{
  "rope_base": 10000.0,
  "qk_norm": false,
  "tie_embeddings": true,
  "parallel_block": true,
  "init_out_by_depth": true,
  "lr_mult_up": 1.46,
  "decay_shape": "linear",
  "batch_tokens": 65536
}
Each number is 500 + 40 x the weight over its row's rms, rounded and kept within 0 to 999. Layers, rows and columns count from 0. Numbers have three digits each. The size before them is the row's rms in percent of the matrix's.

# layer 10 MLP down, 448x1344, rms 0.0279, rows 12-40, columns 1120-1343
103:510563565493442527516536459543454463479466566513539470496460562439472547474474509437546496521489509417491466484506460558477456484485550511437484486540486475461507534512418523519479594501512450495481568588511493433440450530489490512446434519499516516446573522417401522488511522520525531544568498525616535526500454521562506510462557500478536547409464543463484484549508513506455499544504491462516528476455527560504482516461401491571531479517492477502482505481509513459502543492480525531503526438519503491505449493477444481451472480460480514509467535504490506557500445466516484480491523568472523471517580536520495464507543472512467467478492539540498486530470406550446525563536
099:418484436460506489484502586455486590522478555497511468551472443481444480503468522582444528519533497537508453506529473507555506467462438425517535545442494541469485499474514500488485523561479457511443516467501481564494486490515529416559470493560540431491487485467485460524527449462524522586492535471494475442501555439487527501508430525429461511450508562423543567525393500506499567508499444446548569549424526477475455406509479458520586500504451483522449431516458598515498451509502554487507514507492460442509512517458484486488553533501486470520578543474452461480443500562515487471463416487503496475540541514531507480553503497466548525569462529488553497468520521543499560468448
100:491515569483454531542465516528518445560474485507470496500529505512511561488484477452465492546492475419530482557516568463526527496575500539453480452495424496455496539566499534508500516459482508484519536484504503557481499454504484526470521447515527522583475551464473566486478486518582469543494522484564456510497515506565444473486458563552506473465539442480597523483478377495508483456549449472504525552487461509512520461413529595543565495527479550479474486495528519567510454590447522493508480511503528478463479515483532466425506467547464566527511494477481540518422492540531512493498434534450464522507486462566505516471459498468422553463539556529477506520472471420470533531483
101:503455474476476436594469555473478465521524495585511465505489544496457496529495528442459395514461519493555412515506466562531421525452513440518472553524460476529488525511510537526524539455480515535486534446522512533567494537526585475509484429503516487479574489523554430546542480474507524421491515512440478484493500485530497460471449582526529424548547486509497518498479511442463526503444568513460481537527484542472464517432553460478442565539537523570518497511545462466566504491471467494505484452515534509496458475411408550504456457458451536492469436506542527473449521554457497529568501531492485510504443546566458540429482475506508467544420478487480467517535561463499481479509
100:476531503485539554559551589488465469460508563557538505426464531517483568538484594603455493473560421480545535449508529592538518540482471463501528484496502567434422503573484480466447455553511466466520520419478523490445523478525507465454478493423506519433548525520483493546567511527467505562500456511512479518487487467556490532478515506496531560494478531570503472517448425524538561459438544481440516442491446523590455411496508500469496452417455545597504568532407542532539494516534521537427485445512495499485590504482520552547529593480522480465494465451540501520545480537542557427470546491451445523516535501500516479452504490532452452516437512528500468507541534488477547508474
103:452496577433467491550466410512567487470476519511526486531516445459411495460502500454557516505539525476465505468538553501520596523514482536605527469507485524443511455527449448496493466391566520526456489544492437530473452471528497509530529498474461518565479565498490496503459462596444436500461508512557452488483484506520459484524554559486525440461534368453494477533546537402477481502500491405488519487490527519529519496434508487444568529509504537567489482473473443441490555500531488543458420474503468524452354419517452579506505501497493472485424544441514519473489578491514525502515558498491498524579460496457461459468498504523513523460572525514449556493494439499476405561520
099:495488531451488481453506499503467442520441498499582557531510499476544477469553429398538497446534503452626498530503471450533477418457544543480562506514505538549549469600555514517496435534493480516528385473528524480512512532458513557525516547478469543477480572506536482607507512479476443501461490538498507491516532538448535528434490451482518405558475487513480507453484457507522486538518443534465511515469461484584475558476523491543512501499497510498477471459467523532491597486525500469424512489457431478531522506508542597493480560542435472558442478576566509506575491505491508442549504472535463489453512480486421418517524436496422458469440505536516462523476589541494539485496
098:552486504447467550569412532562506476495481470495434526447564516492537444480484566581525535544446538520527504436529509405449480506513570499501551548536544638501508416525533570495489466538535508474483455489473436482511497497506584445521495453511526452460518451517502472488505473465496472484557511398517452582504550506486483442460487532528488535563527520508512538557529475437546475512528466530555473459480493529498476398454515517497506555393463536490502504530515479502526438460531546556499568589538534391496471507438478457537548541463439516544506545535526497468470525514494499546455534546485509511471492489452449495529529407465525483584487512420466491427505547490472544470482
099:506509481515533513560521433549487537521481535486445564515476474543546466496569433546520546522531481466498562499545481507554470500499485569472526488496508439521552466533472515498529476506527510441505507483524519484544567420467513575499515516513566534501437513479439492535533498530543441433525464476508516397434518539565497465512414497475440507496519478507562501491505555492447475506518429553495527498457478463490485521460534511494447532481510492515537498511492510521475433614515441517548441428503494416531507514523452480520516539477487486517461527534439481520535477437489524517460511494491435498515564512491515491471527498506453585467554484527458501483516591435501575529465
095:533602539507551474575501474487521514518541486527506475456520535516447528513588473496519570554453538527449566524566517487531571469491564474468446502512526490444487490455541534493513461429453574533478582479501468545502467510481478558506502552462558462497479442511470487478531512532496544535474498476462536485506515470481561452515515490520505476445481527481483499523499506449549466405510589490445520509516480543457530474503561517477505485457590439458488523513548422451539476498491526516443468514587546519486497594541468493501491520483399470476500520454502532496461478511534504516440438516497484518479495499549522499462465522485412546517528466488456560502596464501542548514511
100:529548571509521554537428473568545534467540495474512498494469576515474549539521518508526499476521450512477510452438491496460494548517456513448497466494551526443496510472445470478435531450542469425513526557558511461549481517543492554529431492484515471480458493487451466514490538443538519503535513476496471442493546534428452430500520414500534490511505446526515495447458503504519442526468459508513630545477531457463514490513446477536433495546476509469496482515518567543482518444477500432544535489451460505499509475396522462460486477491470423506506519497489467496504499537474548508546501514487434459482508479533496508511499515471541520470519433503494513504499498465475445422509
101:501459407563511472478585479457530531524484478422508517419463487462449556528488512508473558479496516453552531481523452568514488498524477494527453580490501506492479491496498509492513475509513454520482474463496551462552433555472474558544515554481449526433503502494490502529492517577542532465500496512467441520517507447497605495441494506489501504490514574413439566517516498538475515504568544469530444500440518515482530512492556498523459541504516621563469448513511540539577488517479542473504461579532477570551494514559422473515527452524489483554527497479465502508491522457426434538466465467498500518482517561565490449467546522416466478504526520513514574488573459575514441465534
101:484526551462458493487492506527461559473452504458481510567567533476493505510532491521495459557495487487508501575498504505506500521517508497549478554517474479511524500450506502531460357445486555508494496432485535534540499472508482518478477498487581498450473426577535467437524503538453486498456490479486497490460471499482515521503530506506444536517500598527524468492494514516497491508564534486582500506521454551537500499498521427569475481538459554508574485465437533534573480549499534511464511540454547409527474515528522525492508525441500538409521467543553523480488534487477493501503582608530479558529451550520462560489507529574484477551526418491527472498523500479496483495485
100:463548428433517457540542429560505515559424432450478469529542578466545454525533513436555474465504511540497547513506420541484515495542512468497498441469554509535445554504560519518488489425465540526499485475496495490519445434525475495548575516499521583410463466444546491541539496497451496496538521513466507524516538551481492540602559451478510464448470505527532474539497557555591469479503501458541424490515541472486541612507573595459473507498447513483468486484506496514497490482482503587502511493508470466524501417527483490483483538446400572511562469521499473556546543587471478468454501478450560496460493500460417561404557445487488494472509491502456509490480530485454538433491
101:534532582502481468459492551495469529522465471498508460443552515434530473445505475534558482465515467492430524487482491511466513433469543567510501456489481445498555499471392532523515458538463561578504461522450520447504580501495563528483501605574554521530451477501460510484502498507440513559472446497519524502487537543628484536474420544475505501511526525485445501489471484465536430458483507537483508536497498459512453468515489462453545548518517500526512460446497491537492513417487387570441466486507550481531517552482544555494409552507490523445512445408484503509531518496561452514361501562454499511504554490513503529545457507539522537481513521497512497473497440502485537475543
100:492459449459507471532440497532583511513446544534506551527484510448435467511475547574482493485537531518527514542452527538559525481485539517415552539484525541496465438533525472481519482521531434564493477529462457471530443513452530492533541423544491490493564534476547541523478467421484496529555477532490495512501478516580558389466534536527489464476517495491467496477490548508470515507496530538530464480512486473585559414487507458528563470514532462569559526471536513480475517508522496520515513503504470527550479406510503455457583608546411497531480524522448495476494474568483540472578513407492472541475419463392489510520481495488453473487542507477472457528518507562469442457484
100:529577571585442504419525532478532523486508542462499485479439478527483465514533472481502589497531492504486513506511437508510449527468540437596455478599395502515492539445482493524544523545480466493515526528565486487435512463532522545495459554493508526505500508492508553585528489538556544472516570509510515489560539542469453432531492473522502466479540532532488420513501477517524471413496531500557490519460574566451556513499479490433524510516467499451525608571541587500495516477434585463520527454492479491507433490524519525505500509543479485543517593522482514428473495527550519572505475472544532488585489470461558469482495417499514516546530492505462493518496459469426580482476
097:477473470489433458514495528479523477506535522400426541566559467517525415452469495541474526483567464491505532468472481487468519546509512465597441502548561519514475518530511471526458485513539491468530499467461412491457512476459421479505515511446517546438555455510447453508441507424449467508495448503496463540503555466545514464508501430489492424514478473453472463482514457546523478473437527479472496548572549483463538453494570463465512456402445421503562573543455571454543507598426454455481503461499481461486433533406545469477504467555539447477482516570470493535529512485450511519474483510512440478509526488465515518517513571384492527477491493416470495487473512507561447483514
099:530477487443528460465541518518504486596520520454488509594533496478507520468502520451525494544549446580514505584488442465467484495492492515577541472503529497451458595526509523460524540504466467533491495483515516421457538453469549521504481568526483521460529450453546541518573507612454502548506417543457532498456540429525490636432542532479464498520493480440469491548406452566533514568521530480455444461459497482509484529512465601535451471497486515524479431489460475482466561449509500469480606453490535506448520559480533484525436556445501436507508551456501468545482541512493467443502516510532498561524523436458442445427500482464544523411505479532438455487489462483489540425460
097:540415453530545493459537501465524448506547515504506446560515514551515492537516587450517564489467573454457499486547480569491501554455545506493478490470608515517503493491510503482536468450444488475528576499504496434442491500520513485514470469506467495529545499477494590514450505467440495506520483451527507456483504493508531488427503524530485544537520441518481480513539537418468478425528535488514512498482524492520506438492491562473475535545431472464500614523521482499571482489581494426568455414474456517532569431438471475527506486562454504518456492478538466484529479422480482460537519450510505558428490481528485576481551555461531497508486542467515486413493426506495473453459
102:500527518498509481471510440392546496479535457436492524522484574526510531411481505457466434520514486470477521506485572498493532507457493474502529464510483465517466483517438489492482502526491520477506472442426513424540547520554374430530518446464488522480459567512521455451548534517549487570510509527534477472444508515529536479426592497521502471490513487462541489477528513523552553486520488519487522507458496468510463482534535556453605515477470495506445444492517513473418501480551507513501440528527488549510451505518525471502519491567611493461486543480488546487445522544446402548492470483502539463550486514509471396518586475591494509498411518507481546484525515518539538504446
100:504477465558455480500507481578452426569473498553465495541547490481504464507556483482516419582592501448500488507460505529548493523516524476507484553496527494502511443444530501511524523517494377570544471539580473482455559471508515501533487467491447454567467531450539508553558525522519526476534510545508529499488537587496416475483512450452430522505525373497576469477544444506487529505495469471494428531442494536542537530515414474548576520532465517491509481545539567511463478479514531519454536526460487453498438532494523464477543555583502517633511523488502560439473436503508519468534376473476519424537457521496490549406466479510475498460555628547470484519498544411431499479549
102:466547508477450495521489515509469518504492462531500479536472542489491454497575465511562571475472565462457484503485495491414551499509523482474463502469494507509542559498607511534469494519567495492472543557535493508490482483413483459548574510527533502552542515525514547519459475493451521501524499517504501520547470480488560531476509553562566540511487497513454504491478528521569465588480553447505574505498483435509536562484501464469520459512493559515506557453459438470486495469467511508455562420553430494450554486476461462557500463477547504577506519446453457508483565473479538510467528512552490474516477541543530495504468556467420457427518526567475547504501583477519501512483
100:474497460407435433495590493488564526549505495499531515481599481456490522461492531540475504508501473505490525512445472466550466547519524504505451439476483526439518511582464474444476455445538541536524446448491514462542434544480462542486430480528487467428477537481541534452414439521471476516452504525540441416460493507483512468589501491507544503482457471527491514474477512499455483505577561472485533497564475536508481485478568579559543513557498532490479491445548503504539502522558447564476526530478557513481548482588446458513463535514550483421476479582574508510440544559531585526472535500484491513444501448544493490511515545497437529478482499519485552459525452542472497487385
099:560518482537566452510448530517523566481557537447518533505518493513580514518525457520482493510499482430512509395560497515470534449472458518495499481473534532573532472524482430429498528526532527461515495429563514479497483540459500485560496492522440565460530490492486504433552501530593486545517434569504465485556539496470493540549475507516451497552574472497462517503533542489504530524483514515489558570512523508476489525499493536375507574429471547541465546513470495516515505448501504490494505487528554532419458522528498507543518419554553530553459472494588471508489514496477477478540487529506563496519553534512476487474458476513462524492485524492500476603393495496540470539438
100:454546453512417497595456506466462530530546516452455545417527515439478470462515457548484507488482466520542542502493467528557497467525512507524562484569482529507503440554555533561491470461529448487498449440521521480500518535471507565496508461518493472484485463478506493485446470481558502496480452543473416608512506532479525525455494514535481529520522475465509582497467447513516482422529524521492505509573420470503498518449562492524493541465475535562449501441391543454514495384490508519450412458550492492490498468546508503526546605470540453618545484514535536538500453458463503516535508498494522544497513551493513523557541491442473454461475491553441457523501543498494461589431
098:499545529480537480487603517531507522485507516475496500555444509575526545528434529536464545546520492504520528513488499499439483498462463501529451555546476495512431478434564561501491467472536490499527519562468521458511481470471495442500396551498406496426540544481523532465520543473497449567507476527549470490490469522522576509499570467545513483430533526542495484487464474568476472469527471504460498523466526543524496445538449463495485481488472553523469487495453469401507534504435562526495571430484413580469556535522457445554513459523442522470542481503466504555481514446458469450463519465442502586580553510508459525509497537540520509538541538452532503512495465451506488541547
098:503435519506484405534442465548435517488385509482505499471539467493528457549489474441438560513531478514529435503490540537473541539469532439542508518548442553443455479508530492470479517535560532510492475576535453482449489484437476485532505535494480525462444542527515552454476468498497503513434519477512493431538547523479490529515531542474421481490528468524493449512490457535517498422515506480533480542417466525490465492569561468371541439535503495480473522351493480499541542487423436473429478522535473462425450457525487518488553508486447518496583507538510548514485544517493542514561545483441547457521530513529514503450509466451591506387523424516399397511531482431492539573628
098:453550548529546506555515483442488460500577520500464492522487503464554565543499477509469525476454492446495519505448509483470482467530510537533517473545513467567540419568493572494597483535567499541503485497508485440533517513528538495516481555478536507507464473464465494520515522486527525511497508476543453475479472451526478450480553498474535605601470459509500547528492519485566472480460398510457485463476542548520521442507528441416452507612423492543479581507489515532541380498473479505450497471508496494495479483475506461537508478527491502602560494506503521487546405491525528468508518493483527538489509554510524503515444573612467464454478497495539510474512509518541492411545